config = dict(
    warmup_steps=200,
    doc_mask=False,
    train_tokens=160700000,
    dataset='wikipedia_en',
)
Each number is 128 + 32 x the weight over the matrix's rms, rounded and kept within 0 to 255. Layers, rows and columns count from 0. Numbers have three digits each.

# down: layer 7 MLP down (transposed), 576x224, rms 0.158, rows 500-539, columns 112-223
# gate: layer 7 MLP gate, 576x224, rms 0.162, rows 501-540, columns 112-223
# up: layer 7 MLP up, 576x224, rms 0.166, rows 501-540, columns 112-223
down500:135130095154136147093116172152129163091161127163079122104114116149073104166126113112120145111153097099153076156132153195212090075149153129156111155134083161145148091137143125115127099153151100137117159142122168103161136142142183110102129166139086039150167143109128130160125097109127124114094135125149116161099162143104122121123094156159
gate501:151074183073060156178098148127163154103126172164094109133131119128097104157074082115144116134155187145172104150105105155165113143156158106149148117135175165087156086145083124065165139126174129132067072126098116122151103124169161135121134116107126146120138146121059113037120068185124089140175193128113112172105152151133141098095111104162
up501:099128143175070152094184154125125105150182146132149102067111181160163127122081160139089121123177130137142164120142146113094100102099076098146133135177108178084100141152135165146183147134096134135129119205111127141087132109080116089176127131188134117079123107077149139166124070115116161127144099114191082139110115124112113085134095163090
down501:055168161169130134122120117113140137105146156189049145103165122121131147136127086141110123195128127083178114115139131155091101116120069132135090115151083142135148037110135111137078216093151092086190062142160107179145108148084148149171173118138116199106126149099142141181099121098105083099122079163140086117120064144129171065097116132116
gate502:094133128112097139143188168128121158146130120152099084140131165154149090096193129124095137150101063123166110099112111133135114110128137132057123159084112161206110088109165094129122143130117118089161152111063149133163092171161172133123161157139141173132137070134138063137160065117070136171074160118156104117097134103117171072082128065088
up502:094164178115107139120124111154175146149119164154112146149188128140090106172148107092178106119199113169134131102143107124111096190076108142143152095124082129137121198167148157105144079127148094121172131128111080124137076140168171143175088111142134105087135106130124096148189096147150160122089110155170079111161141117130110102116150100136
down502:082126107173136131133166183190169170109115153204145166116146183093141046122105163126143149105107115117125178130098145136152094144121140093136108128105116150148101169101169091126126074147103134120121107132097133106113061135145119159152125153049114181138156127150112136136112138062177083157159109164101100170105122068099136123163118109129
gate503:144087224131143159150137160113157082132116105092147137129090170113128143094140149130107124127094085090132146138114145120172140125118192144149115101142155125106130108107092102130120143194168139182133120158163087124109112114133168074126119197131121117139089148134226138093121117115118132099068098071187150147119153100075148091183111152147
up503:121119197096081092113132141103105107119095131141177099129110138130115138127165114111123127087124073126105158134089072157228061129099114077111095104134137152099083101092113146116131076102124127172115116191139065120115114091156140165112096160113126144110115114140162097148121065171132107102139093108132138196092110139103131152163089121158
down503:098183169085088118102118146143116082100159119188149128145139173088152130087142146154077143129140107086148158127118108118179087128110095079150063185062173138138194124084161184147133111187143160152173097165084067092145129050098079160134123169155095148091117068106121135152149083170095070116168136143141116154123085101171136185082096140174
gate504:093056142161151118119108112108133132161100110152137100155119171046141089132173202207098166101155106121105192127070179202143126164152185166168084138178096096092083046144132079111181103115135122181121133165156118114142106144184141085137109133118083127126097166159141116106114135071124165125177119102108117105131091144130115126177118090148
up504:171095080129123138118087138154139123104172159141152152116093124116110085215073076186115150141122180147068125131147170134093113142124179059135155106096087152122139086149219164119121099114157121127095155183062161172134121110116114098143144130163131094138100151113117139133100191172097088055212095113135115167084134086129112142121142103171
down504:114127068134078191147165111095177138101142092046074099082099153103158098156156151115173136146099122122090096173133159128127136183152096125067102159187172123159102143150188135118123231142178144162167150144115145120139106084141112117129102140169102114142104099105145121134117163094132168100165149143185065125088089062054128157113087136124
gate505:143098135150121133133162160097173163111105205098138142132135155133143151133089166162090105151141108102150170170146181162141140124147155145111130102147123136105118172124110090109083154078160147125132123127197111150117080171156104150101177088117147102109173132147161134138106079123113098144117103160163148147071152154124113135104146168072
up505:173109137170129121100174106066153174168108154121147099151154110123136149119140116162134143124130072102170164104094111152225113091148079152127115035129144149115167122121098116095061194093172125161126125076139157103101105115141083073123147090084151114143166155123123059172122146107139146088145135139135135136120093134133152100115104110109
down505:118146113154080129123160148106158134122152168154064140066144192095092144103155163110117073127164155128126137165087042129097129092159140126090117115097095126106112125129110082142140110120126125181159158066174061096158126171124052163087135152099157128128156165139162136097130077203133115136119133146134117126134101107142128177128080111101
gate506:139179078111151106156113143097107147109136110142182155124096118153122085072160127141200136209082212129097138140128131120082094181073135151175142087127135150079136169176187103178133119089155131174162109149154131191139160061173173141115122136081172162090140128080152091168117143084129120141062096180126184152137114064130152179123087154112
up506:078128123172168147100170148160134105179176148058175149200104132110150201092178166087133132125093167135128136159116134104170177148163164131196143064131123118148139126173084106110125152067078187147119113115104153144178122098147142096092109143135120160125076127145135099148132141113072131144148187153161128176108125117115127061151155125113
down506:080167127171113062170106089190099132122117083125167157119143155195099119141072128139117124114148140119113060117154087137102212128137177080118138102097076146164126163083147096183154143137100107120157134184152096119139133095090114143088106165171113110095134148161097175137094227111088165084107121100139132107125165106171134097129139100061
gate507:123171112093116129134070148123150113107110071075155145148160158119095115129141145110118090107136140152132114106135134160156093130112137142060120114141143098093110116137148174181066125109104147121150146146118110141139146098149130156154152141176166159143122071107161131059111061137104173129096112133129116144127129142159164147090169023113
up507:120169135043129090147100167153095157140123179123133142143063128106162094104124099155081103132089142153061070165107180138105112094187098161147147082134202133110157092129021162130079124187139135122098139095118182105108145085108168081081157144103134144166211140129162146153125117194078138178106124138131150137113123115142141134182133140122
down507:156193121184089111140127119170126084166168135094146086154069134161165175108134135111067136151163126144114113120113089116140179090132153118068178173133121105132159185118180127134102150087084151121143161170155141163114120116146154112069150185112142168096133114129130101170051138150148157148171129140128088148132087116092168090137119142159
gate508:186161118112101112095137093131080159137165142158209115153098112132125174088098188133111116170175107158149100129132094114089126141179083083140107078119114140140177123094126133098132105091115078188130188139176130084092155098142075146127150124062138098138165123180163115147122166114188136084145097108146113137116137101095106114127199140166
up508:062120109190166132119067116159104143136122128123163101193176151089097118139107149113157124120104086139094125106138139186045097095082130109156165153110156151067164193116122078095094123074116149182155097128055115200110104127125176059127129129170154117146074141079128117101115194175120187186148161158126125143083155163127137120122108156186
down508:171137186155177159147120180134164108115112197165121160124064127112098145121207108141137156091071159145032078143111157121154172091124153117117108145148140102124103135112110097142105109108117199131110112076182085182127128091067139109116108081141093101109029155139114125083125126151115124157082149153109127174098196129094099155092096160098
gate509:132142105149136134158170122143093079097097125097131137113114167151105082138141133115173158078149074148112107134106101114153133115127175098096122072124174127137184070120139089134119159144200141128127104162176129122109123167131169183116155180136130158132206125126141138187092143097103157113130086120109090099143157129102172143091151140108
up509:193146114139170137124111073139161131087191106103170183136083069121151150165171141134092084177091093085158210114140098171166115111097150158137122159101093027093113104139163173125115132105103113120209108082104177105135154125095154130144100134114179173124034137139192138158141114119111115153119102185151147118129134101134144105091105156138
down509:091170147113106121120092141115150146113139144061150123134091156073110130087107083117128139114131174129093108125146117158178137164134053136173147158174139118158108114140199118205143137103113049095155156154122126153149130107135129132079141166155147076127135157095184120166077122127122199138191140151067151151141123141081174150120133087124
gate510:100155135126158101165141143103121160127135105156090149119136163198094047120163158119113113144070098084133168092196090123122039118140166134123088110071106086145098129163166093073150069085127123105141112138134128113168111121112131162146083137070141146132203144140129129161164143140132171091092128135077091121122106107135139107157165164102
up510:107129135077109101099158113139137161148178150104085118169103115175102108158141159121162110089147111137153110121184131125115160085132119162090143124117114115113117165131179149114110085136106109162201011143171149162105135143181109196098107142098157162086064111116116082168144157097192179108188130143138085131159082165147099168109149163110
down510:101139133115145115126123169124120153079179195074074170145173098154125089155125114148099170106138184116172150152154151142165137079082151122168103061123138120155163139133179152143096175071130189119137130144124109125085132118133159174097104166159108111110091112155104125159087123136150158130182137089093113162175133166113151113126133075123
gate511:097155078147151141100156115124133141112136141096090177175135067162121125158085139130080122132132129130114128139115149130180135084182084077142085163129133175180129114139101193162130131100139141136112120135172146138120148199095118114132057149122134103142208147118114117066131110124140095183046184167084160103143198141160125109119178114161
up511:118103137117095101133144095135122110076097133085096141097138085132127051116128159213124098142116179069169109105200121095142086149126100157111087108178095106050191104083132107130106132156093113120147075145112102162009168095075152109119183138118158116109091164125089161133188094135142156036127112115209194136100059175108148093163106094117
down511:146150195127134114118104149121147133138105111180133056182084122136105125150149131095140102100169038146106135097151142146126105190145095079144109112135121169075180067130211112142114088073132146144117146110104150126148114093188115167082087091145147164139181094169186085123130178118102127135088071176094155174153166136148102093178140135119
gate512:167075163114141115189143161148089083157140121107096121166126193132157117160186138091115128151202098170104198174113116112130135094109130103186131128128181090083081142194164118160146110167133117120138151202216209159085129122132091145124118151104135119122086162137141168067171155172154158127101160123129078140153172116138160095134095092204
up512:159104127144155101096090134172056117128088165113095122134083134128182152162133162139127100152075138081134175147130134095170138212162148155211203132151132111048097164150135097144147173135126123152156199149156120073156139113114132126159229144166112146102160130102131095175164108152147114155088108147107098128128115075129121146181121141172
down512:098150142138181142193125179107070201138145140145166136112108153120137105128147113138155120147150125108105139170077112110121153178149126119105147137165099162067146185099161093132146063095056140116208140151152137175118072140173159199117133106054183227199081095133131110166129127162145082184145122110138080160040164119104077095198093138120
gate513:172142118135114120130094158088131130172184173207111138115125090158155081103100111095127149124159158142172127124162119159058178066177071092195128178182089091104072122099130132084183110137069113141160149172136125127052172094155111151217119139135110159100113094110145148162115175118142099139129139099097170129129144164137115073134109101167
up513:096128144140096129138143110134133127092099086100140109101131184074164177116125106185179115140108176088092187147087156162183104168168137106175115117107134139147132145092114130139133141170101084139185095136154155107110108174122149085134153134139148140085089126169137122116114157147070128097144136158160085156094145154089130152130143093145
down513:147104133126136040131144163155137226130081130143139108156142147156090123123139097125228120093116128132153123131134117128164080164127099104118117139127095103100151130106182119120151103104089111120092157108127115201185124141112138164093124191169145185111149140137128120113111112129118141168104110178149140132104126108143192104115116164125
gate514:157159174124147097126076117121140154121093160153164120140151106167170126084165133090168121136102106142125161126118105162089113102162176098177136130116140132148120136147140123128065095110122149140161118067113087082096141113173160151156132149146130109128104103145129118081216193071104111107177141144105131124083117109109086140186082136143
up514:133170103187153141126156084131133133169133171116158146140143076126133116059157140129160096128132124146155141223094135169131101111136166113118111097128124097059117182137192136193137140176104135157193157126107129150187124113096112157132109150148124146137142109117075107171127096142110131170172102156156094094148107133155104118112097138111
down514:095159097138116100112195119129093095152153146255107121152117156095084115094106156100138110174114114151131154106075123107121126135122046101175111124157169184147154201182119091125150098107105119102133087129070184134041145116119086140129090159169126067111148113097132134145150140132122155135157048105086109085117116165127075151070123135142
gate515:106077140126110128130166116109069066164089166149144124089149135137142157078145061144074146187123167130093141085178093134158139134213116134164120164127088123162102086085102127081091145135158099129148173113123132128110117138167129139113123060137087146074129100135169086132123150129147123168099127161196149092125088104132143116118139144111
up515:159144117123075139182089059101105133145184182103159075166123156164140176163119137115125111126116122144109131137097094097083134142176100109064131118125161172123108135133109126057166106139085127113094111080149168122127116117159156138122148068117178163099164149154088128126026070155103176126100128114083113123079126145163129081118153070124
down515:130108156133086127102167104109096118184184131190104156125100177128121116131089129149153103137146089171111106146135167148132105089155102170152117091120133158131172065089152179116079135179127116101156163104125147129120057077194189111124129121155147054046130146140176124168139098169101110120174085063130157117116136131133144112106167112135
gate516:149142128101132098139124139145136100165146094188213134121074142128091159138116162133216108085126112162180192127146129113125135086083109135114107163119095160126118111107212139137086066161130201145094099156120147120150159128109068179106178147131126147163157161099114090126066141091130071140104172177155086149189185101070111133115154112130
up516:153123194086103111097104202165162091163146108108139109111131116121110097199171069142093097131125147169106086108124080110116151149132163107125091128143158130128115131153121144138114130157128126159144126114151128144122154168200124077138168194184167120201117103148133154082110119155082113134115109138099135088122085155142123099119093097168
down516:129143108156133169110132106177098178102174116137111124109146120150119100166133128090162166125148150130107116104085118135186086146097113130086099137101160118127142094132184120125130158097113123170119152130172088103186152146159101147131096167147130135135159104173139102123054141143142085105142076165153192102060147124095084129133153129113
gate517:151111136122178105142114137147101154152153127129125117136126103041145078169146114132141145096185148100170131169126144063174129102119196103165104214112161138151129164149137171135139052140103141148132139087115127132112164141136046134162184176112140078162093110088098182164184151127134113076113142137146121141157097079090108086107139184180
up517:124152127123165130136119165133147158140101080160083152049119174126131190078168223174118100109123135145128115122140152114116131107098095149135144159122144087136148111056102145124165143127120106096101162129093083136095129142145214162136152200122168081112147104107109085139155102092124140130111118160171180170176125168065105131164220133164
down517:165226177160130095151131165181130122135136145193122159094119125161120039183097131155138142153118110179117172170106135133107079101130126173125109150088125077049124121141080148146114089107103160181125114104155092161206114102140137128123118076106171141140106121123141189130147132184143138115129120115162171120159162104110110116171085096152
gate518:178137156103174085135104090132169147112176107116162100087118167133146138108104150136150146182101173104131196147093126125101182119141152120127189153139147128113114105156135178217186116101165141110174148168148096145105116204147164157144124126139135150146152089162141112135149109093098114164119062160093070097163075099104110149061124119144
up518:065140182156063097105180150157137048162149101142074128179118114137138181126116097111110080107134188100152133147122091068111078112108144108092109098152109114207087143172090135112108083070108094116056075103177166086142111124181113149072106151167121116127136122095090153143109148152136139168100154110103118110109118141153155098178122134150
down518:128100145164127137130109135137156119132071114122080077121120134173170138141145087098086164086199167085117188103105126094184103122185166096123144133160085163097135118163078110104086135129131117156076088140125172108172111112110157129095168090107070215120138104072138158101098118080118163194116145172070089139100162127135062116096130116068
gate519:148098114181130133092136066142108124118113148095098186122171186113118114131129209153130174170144165151098131084129154115103106144181135149146075127177098155039119118149162117103091097085136134118135091058105167093181138050138079124105142136145122142130103146172163146133127076177111163127083124165099223099133164140126136119126082138096
up519:197118146130151151112124139143178167078171139142140122164118112087071141156127072061072107070140144157095100119118124172111115169135132115138112122117146110142172127051109163114104124086118111095116145133146107169125104178104101071146137144075110166161148115109101133130173106103132138118113130146103062141165105108105146119152128110154
down519:185123180146072144118159157130088118071175097165116145167119124153084238103120143119103144080139134189146184068062134141079123127145106105162110112134129077146171107140165096121161178178114144139161096122114114090122109129081095095105146176100163148135145130110153178081081159111134154017140124146144159148145103154105136158118157102090
gate520:106120161144145126052107116122139108151115141118155148115103104109100153145135155115168130109104127059089109111112150188030125155156108118136078145156096186146072147074071118143097101114118131162117094143168161128131102148132099121146111117125083118133120098133149185190116082104123120140135172158140139126130143182139163079130101133109
up520:140101117139123108105146136156149138077072148152101141185152128135179070097114115120107121129158112198125126136139150129118166116100155172178107136146142071123175081103145171096151154109185157103147127130112138144098118085131104105137144133110155171182133160139134118139159205155144084122192093127140136103143136112152139185117116067122
down520:112097110119173074101178116170196099110099127203163104146147125175158128051147108057139054078154082084150121150121105210127090139111161131149131148102065080176146164152156142188158088133153100102142155063153082175066102166186084080090119156100099045156103107111087141076123112111141154156129130116140098159121118168111059151135144134132
gate521:091115133144146178145094125162092137051106119112175067118101164171150156141082187079106116163092118155098183122142130082133181125128222108161080078204136172084087167126128122136097131081114132146159119093142126157099131138113096134104178138169190153142112126179153125134107192141103113143136162100159111106123127114067125056071168124062
up521:090104151136140106192167102105024088145216131127128123169146108155139190118140194116158064163042045134149132078142131117168138174156108108105150147088093120166066129200173103135124194109169147119112137155086092091142113126145119141125108105138122117069163161135093156147220087138081108132083178046104110096133118152078156189113158060160
down521:154151183148146185094132131081050113146157081142091105109188141136151128134069088104123128142155072087133179077121120174162202097137171117123121111059074178126154168090084108163124156197164130091104125101092085167090172099126108143091106174165161068157148146047126168098153173127100113144133157131143149124152108147179086082131181110141
gate522:167150161112130149155103095124109093174156147186112122107120120111126141159129105126132135111094212098120127121144151132073149147132115140110107145148145122098106148178134086116172127058194200168150153149172163141126127137185116112186147169115192185135201084097120141109104165104120112146117198166161120170148144134128129127117105128118
up522:140107201137132159140123122176139119153113133150109126126148121164107153111085118142158196165099166126167140114076117120140175148140161171119145063152143130129142089145104131113116139183124125163141136125131159141134075130167050121162151123142072132151165159101117169148199131141147113152109163135198167102165146135131160136176104119161
down522:137123116151103141141176099090098133148176103131174105122147163160154144073154074147144160180141085103180123106142064159096129106095185120128176143122092139105147066150046122170131106147190128192110163087101109178189146092107126089147163119044169108155162168081145136085087163084186102080130130100126109116113104116142093108176111137157
gate523:133137130055134099234170060161184130121103182102154110094109180056159126148133178116155121128121160129095148116098151079130174120197078156077133090102112182118125110179070139107144144154099143132142152065165097065140130178130162121082108083159144096146098116145151155164146156181129152171186077158097105088077091121115121124152078138160
up523:184151147066158167164139121139162098155132087094108088130050144110172148152112122118097076165173124119103114192167087138150073113136077080118139103144059146155149118170164192083132116147087091111176109104099191119091147116133176153145088052123149055094096140129120084149098156108124129139183062163118135134110103091175126149083116128153
down523:177151059127091131160209078121168089167100142135141117126092083081113106098160130130096138112140152132108153079095128097099101135126077146126187095111136134128067142189156187077131180105166097120144083091117174163138153135189148102156133112107121069162151134147086111135119108130111122136144092129136073136123141067118163157132160112180
gate524:076138065059069162097155162099163180172114139112159165153145125095129124091169119114157190096116127107136141140077187102149119121126148123147062145139132125168119111153149143126097090134072099151168157125154111065119106145152086092067072145133200129193064168114118140082107142117140068146124124162082061054145173151112077139164125074141
up524:121111118134138179175140161160154178143129102145114111108102138194147174095072146165119122137154158079153161145075113130111132071110138095121165102070136143114137137112132059124125156122127166090090199104164134179152117043127111035177118153139155132128066117146067167099176151109113157094118091126129186090145107131190083073159170185145
down524:076147070163116117100102153123114137095141113034083121117162141120199127122095126155141145145159130074123134089157065127093140135153128122211092145105138168119136137100134193098081167095067120160052116080129176173128135141121197062140136168159129168115110124170166105172125152108129111156084149142179108083110118173142143095124094152127
gate525:176100125154117098137126199182117164154142113122093101137121166126129129145068127130116127128131114126077092152152184095102149132134172095073115157123140143122104171129179156079113074124124142089155095121093084147127156109070137083156167126107079133164122138145120149146110168138163162093117151070153112162141127089124137107205104096197
up525:084161052096125101125176121092103168165039130095138160119148161110141133111158103149156167124175119126181099104091107132177177109123104146101124081149167174133194163142144158150174146153156156135097179100176133122125137152138114088153109118123121170117135144132136088135130191129118145147122191138153119138134132141123179108115130195139
down525:124090099085151055142149183105098119130133177115161128088125080106137100133139142147136117158177112132167122172103077093181179164145140154135107105140141067105140109100142171126115087101127110103077111157125135146112174173125146135123055089088143186134205136097125131110158174128096166114150098120111113118109078089121115149153110172155
gate526:131126140085119076193153164118134118141142169087160121144139126101135174109101102154153172177104093118152118124118154071164161130094159164086113100087158065080096108096152136190149113135158127162164114079173137120107154116158107151122131170130146109139111114131130086094144158120141150166109093125166118144101139187101093161167092174155
up526:088118162151083128103183105161143173153109112148071165125065127125145144091041133081122096126135086134128123087126061128161106060156146124122150113109104150130126138160093121139178140149055139142103118103134124172140093097156157117117152128103128152155118085174196130092159081145116089137198207135160170121158197111152097147111142157159
down526:154162135116126140171131111115050102161116097052147125144105113152131134162105149194136103149148190159102123083123106167160133128126106110161159138133180096147063117076119100139109104093174093102139116126100115146169085172163073138120138138110122150158122119113110105100143142075120136121161162141152016117108110116142135129067177058166
gate527:207125137092096121139129060177107147113140103176164108123113115165078053122104128117086146103096117070139158078137099158103077168105141136119060129160128134144078132176152074070209097138102116096098101135133176172129165101129180054156130156151141131154169116169095103144101076158076120077142131132114124135143159158140120075132181137192
up527:110143122143160152131141164062206162110162143101147161026114131070111160127125125118175157049163176145141106123140089170134133174122105065092137175173154074119077147094126081120146106074139140149135109114125121194088111130110118154129099092100171114141142147071132142159132171117169191188134164144178078159042171110104119139129115157090
down527:166119152217167127130144111130171158136131121067137166155133090118132145130155103120170124146133171148117140125155143141150159154165102048130141100145155097125139145095106174151121160156143172162117194112113153082127109098131069159087110158137091177109132134127154143068092068140133127139097139156179070091121134100118078203166150144125
gate528:154169158171167135129082145175124098065152108090094138112191180103104117102115160120124156122184123103179086133140160181112199175076095160122118099145121138102118131153105173142110080104148128100089133043115125136157177136088111113181146105136110118073081087106074162125110111099183139174108204026103179094128140128150157123156205122161
up528:100118073133127099102201115115108149176140111131159157148103053158098144143156084116146128205108125075144142056126148082148056139129114125082170137111165091147108143170117113153138137157150122179184146168140079113119091136102125154104135152132099128183128128104138048119140132097090133150074126154128088106114140182133136102123080132083
down528:086112125082140109111132093153116173110154138208119129135125132124134151041122123144092131142180140149170107146096109152068134115174127131111073122106093162146104177105183150140146164079158099091118181134125095144151203100104133120124127116128116193088127138127116152147110173079119126074199120135186089108136097122068080128140125133080
gate529:162176083152124105127093109099102124135137175172166152134128182171099129123116115122125073122126114102151128120119184179104106126142125177091155133107112135111141046181114170075151104162151103138056126119156192143131164090123140141097108111173087157168131137117144122151090111164078165081114090105097150160099102162136108146113184168117
up529:094161139086125099090138138150100158155148126130138075133114112106113141145131145098127087066172105168168161081116126152113085141102125161124155109115116141126162167171140147067136091150099116131111074122137129134084175099128140161118084099163125148136164106155064162107086105152170197094136137122095137173143075135141103142063082169109
down529:074159059133149135115137114096093134122152146173126098129155135129110143157136184167138129136141079171179159147134108134115138120121095145165114128119142074118126155146140121081167074091108084167164109126173068101099201162177144147153132121092107060137122152101155095118088103180126119097115111147078170108116123149089118077234138118128
gate530:108142053116052176095107110059149056123103166139121080134144175213132167124092170083109106162173121107179141133153115094129129136143090113127148132185103133128131145122121189128065056099166137193174119169136126119153109137142127142108167137070157089102146119147113104134137078139106166085102181172101170108150152143078071120127124147147
up530:182145136097067083145143154131099087138143165168111158130122089139078131171149084145171099109143142141129119163185152091128093109198132086146038105100133161141168170164119143173129113076129085156108060098121144118089162192097102108180161147143151116156098121142081153134139130127192148165129170182146110094151104178126151128140209119077
down530:194061094111149075172178124111146171162113175108076155166120121132162147102154157147184075153131131141118136151168134134112078139102148118088102080098182149175092107145146130127185130044112119157173050149126098065113090139100084168112096119140124127126174088118079138184150113113132150164088174207138111119153107142191144147088192130116
gate531:143136149180164101041157109082125120169059115094127087162152216112155134099143115175193112122120087090148082049129113151154200136097126137113076101110116159103149163206075094144062185148129096170170124096122137079136128078119147115060154162069079117132157140114171036106053108118101117093086131127167164174110149166086125107112089127116
up531:090127213133204114082184192104111138164123106095135133146195151129227111146134112095133135088160149092175156152156143131112114084159135137119174119166159119081156099145117109100140115146140104125162081108115170147114115108155122145133121176127141100130149119192124108127155146127094149192148148171107137138111146118126116168105136059149
down531:191164177143137126077159119137191121133119158141158144149148108180103102163140137108092177140113138161116170139135187112149181077119107097070154100140152058114118127095068120106123083133095082092157144146142154130163102147129091157157170103066156117084071181148165092134117136191132167141015104112138166130144168137176142160099142185110
gate532:087207200139102125170164189086103136146168157155112139090109111118196171113087115085153132116103084037125124146095095089163145127146129061126124079116091121124156152147129192138141182068096132113171103153169111199130142105104147074088138173136154125071127110111127098102090115132139185184105166123122112128153149198092137127155096106087
up532:122161123105142125137162163133117231149179116132070152190112129133220122134123138127134154093121124043085132102134157154130144107099129177129118071088168122129213143146135149069123108088130148110180135139120149105131115117179227104102142118091183140066196171095188110172118124177118125120135170150099120156188145128103165167114168097137
down532:120148116113095090083154115121085112142128156151120114136098123122146156126089140106126136110096129122097128106178121130157101182138040068197151110122102143087180125106091144106040112130142094126160087131175130144095136079165129166093150144155137071147114101145135123134065138127044151155164167141151139136095145065134122096132086177102
gate533:075133104169108153055186132141136160119191110122066086135137110177141087104128125116181114164187084155151138153137185143141151200117139144092093122137112143176153131141144120135137202089131087170148112109119116157131151165131150151116132158170121175147132154048098149160061167121099108056134167122180094100167092095119107113109149109148
up533:098160130168158171102180131127178125153118095065102160181136144136114198200110127132166110122115181128152149109094125117138119072120117110111110128159111125122105116101095167111093151085138092149136142129101121094146156101127159152158161192097181134090104144079106079207090114139084131128063148149206094167178135152164054130129125076160
down533:184165169179112137158096100182138147162113072111157142119132094153109130117143136175090102141145112056143085130098161195115136123159106078155135139115124094101166173128103123129207156099112104119108135135131171101116115081126149107155108128073107093119104136170127152175085072162096078113098106068082097140169117055076154111110135178123
gate534:158180117142135159146145106115084108189162179117167155165146154173130135143134136145156030132151091144136087133111166178132146098147152060073133105181130121171161123149082113111116136134157176176161135110167137101132059081083147128152103151154201078108117163150177169146138114153107077078141167146110083098156144120102152133078154132105
up534:162049113128106153108160126125140108101117114144150140084194186100117171110088140172126154129151093079108161107125095135090105120082104100142145126157079135155102088182082123109178110173094132090125127172150154117132146227114155092104144115099165104120192176118132120119074127184146148153169135174091093140124120086103111102124105149177
down534:109107091090108171073132089142153105107129147076140094051120058126146173181136097131096136130162186157098099095133057121124081121092119176156151113116128065094110100177138099153112167185159137143062127154132153145133133123160113054157156138083059119153132100099143135187102183155135165166122160193107136130149129175177077113096131153089
gate535:169105121115123136182134122125109048128146128097177115136182093200097120128092159165106122137139111074096095080129129142110173127145127128110065118119183119167122122255144090088066110099128121105140171155179138179145149095153086150095140118103090148108117130078146158204137123150154061154147096094108135168049094117098174132130071109148
up535:174053139121107109216080148123148084092167130099104106089169085179182157150060164162150141141146067103122187148093111111107135174176123161134082105087179088131128122184139168095194060115130135102182168106038141099137145100159127151103135156190139223129073075080114184170131126158092108163099081066143112141114060154082140123067124114181
down535:168159114110096150110124122129157098100095165115096146105082139159152192103170144118092093079163116137129156168151107103154142087131180125147130103102149134117108128095109154081121176195155141112150141111137096098112159134116083125141171184126158060113132074124116144156130103186135158071098191125095129146083147137130118181110117154105
gate536:142142209130114084092160131067143156128080085121188154118160138102101103151135158162168158134132109136115095141128164079163077155153129155087131095213069106151109107155113141118080129188100093175116106080179099135146122157177085114084151109121103077108085134208196118084120149109144161114122199110139106158149136134114132148174106070142
up536:170116151149101152145134105111142176141144120070166145097139154128067164101153095080142104142116088173147136116135119126103101143155112168165119139140119130088120139169186083066101155112126115111133170111102112177164096170125170128063180079133102106159117146157124117203171168147132122115189134045125112107134125071093069197138123152073
down536:166152117120124116189127110082074173110063092163107108133105083134086123140120134082140120095103059115171124097140118115037138095077109143162075172094103151131171114120147107147149137091117119212146155077100096139168157130155144139143153124105098155107143129123121140163103134201091123095097105144141118157143154144125124142148140157150
gate537:101135151121149121194177121121149139103172140153097125116178146106168143165120136132098112113132110087078161155110145113127099071105119134119114152110167101138092079161116098125132135152116112053130119084122198167156128091139141160146136154115127118142104052097088125157135144117123165138160121165120073160186094098080125133142118085123
up537:137111133085145081096121143082130183168093165114143128135136190076070118051084147186113141150179125130185194125110098180141090128106100114081133130116154099117125114169144111116100114102170102087136110136115148117140088128073094142150176128082128099106160120133149096134141063092134165106090128128131166056113175140084158147164174146156
down537:104108110086110133095114149157087169103087159163143116152061163140153155151120209116130145138165156165182201178120147089140115121150113102139121113162135155171131174182109147099135089139135070198135173142114105193195088090131177120127133109089114149131107086083130115137135131102080159146105139178124131148087133171076131116165106141132
gate538:136097118117124187083126120112131146070115052156125130107158131129121097043103131192147191180150110083097133154151165108144106126132107131108056168138159129110105096130139159070190115081135162223107140140142105161212163136126149147182067091152126153110143145159157084112091118166164141150071129136153122126144138153158110171094098113144
up538:195153083097133103131103138196078147069150138128142093146151138083104092155141102122112126105120138064113145170105150080122131121144079070122149120089107113119138132092171085118162114147139135083145097180135180175066155162129115105132125097162096149109104124141170131118156057140121143094151104081106099133114201092172112122135084197086
down538:125153156100182170113082152119157052123176153085148116141107146174106159159169134135130149134062131091093130096152114152117185175093155123100105114088116115152095128117124135158145146126158159168134129132095114173174095124166117114082116101158076116145077114104119185148172134177082122145092144204135122156147108171190124181158205180100
gate539:053149105128160131176193139083112142163113112097111146125037095113106130152145145161108107231145168111095109165183115129196106117157138130065096142133159147098083186100104137133197134152145139163107136100144177133124170199169073144147141148120139071140140151164140136117108161173177175162066112116135170110162114173147062119143118112137
up539:135131112113137163174190119148126133108075094121189046138138158164109147132149183126180110137108130119105114064100130067162081057152132159043118097127112133097168107136143176164082047115074125095160200128121161119130097146098144163169137158131170140125165134126116142106114107100124145161165124116135199069148150133140191128057130164144
down539:183116155190122159068136154137185110153126174000193120146125121135167136121091137143131133148133187146146142152058119103134126148133013113106090161079136135119133095117122108109136157139143156132140127121195121124137130164133114114155147083129145160116112120118053097146084198179141102184125179117127128126128136085100121101153104140129
gate540:088167127106173079062143153122076109132154110104103080145119121138106087081142152102168187077167109141152081136071120152128157085076159141083138144164163124118138119132134121107116132089109165119090139132145172116088106131080132105094134088205105194125128155178084099114126137099162170111109142172150120083133081127136117103171089056123
up540:173089151050146220142092172133094129138115172149167109122150133121128183124147123156154086109111129135124138084100191104141116141151167103119127138116128131078058115123142112101102082146111056180099119107147120082144152115134195126109109154135127114063138129132134123118140130158105148139097126116176172188160153076178121188098119145121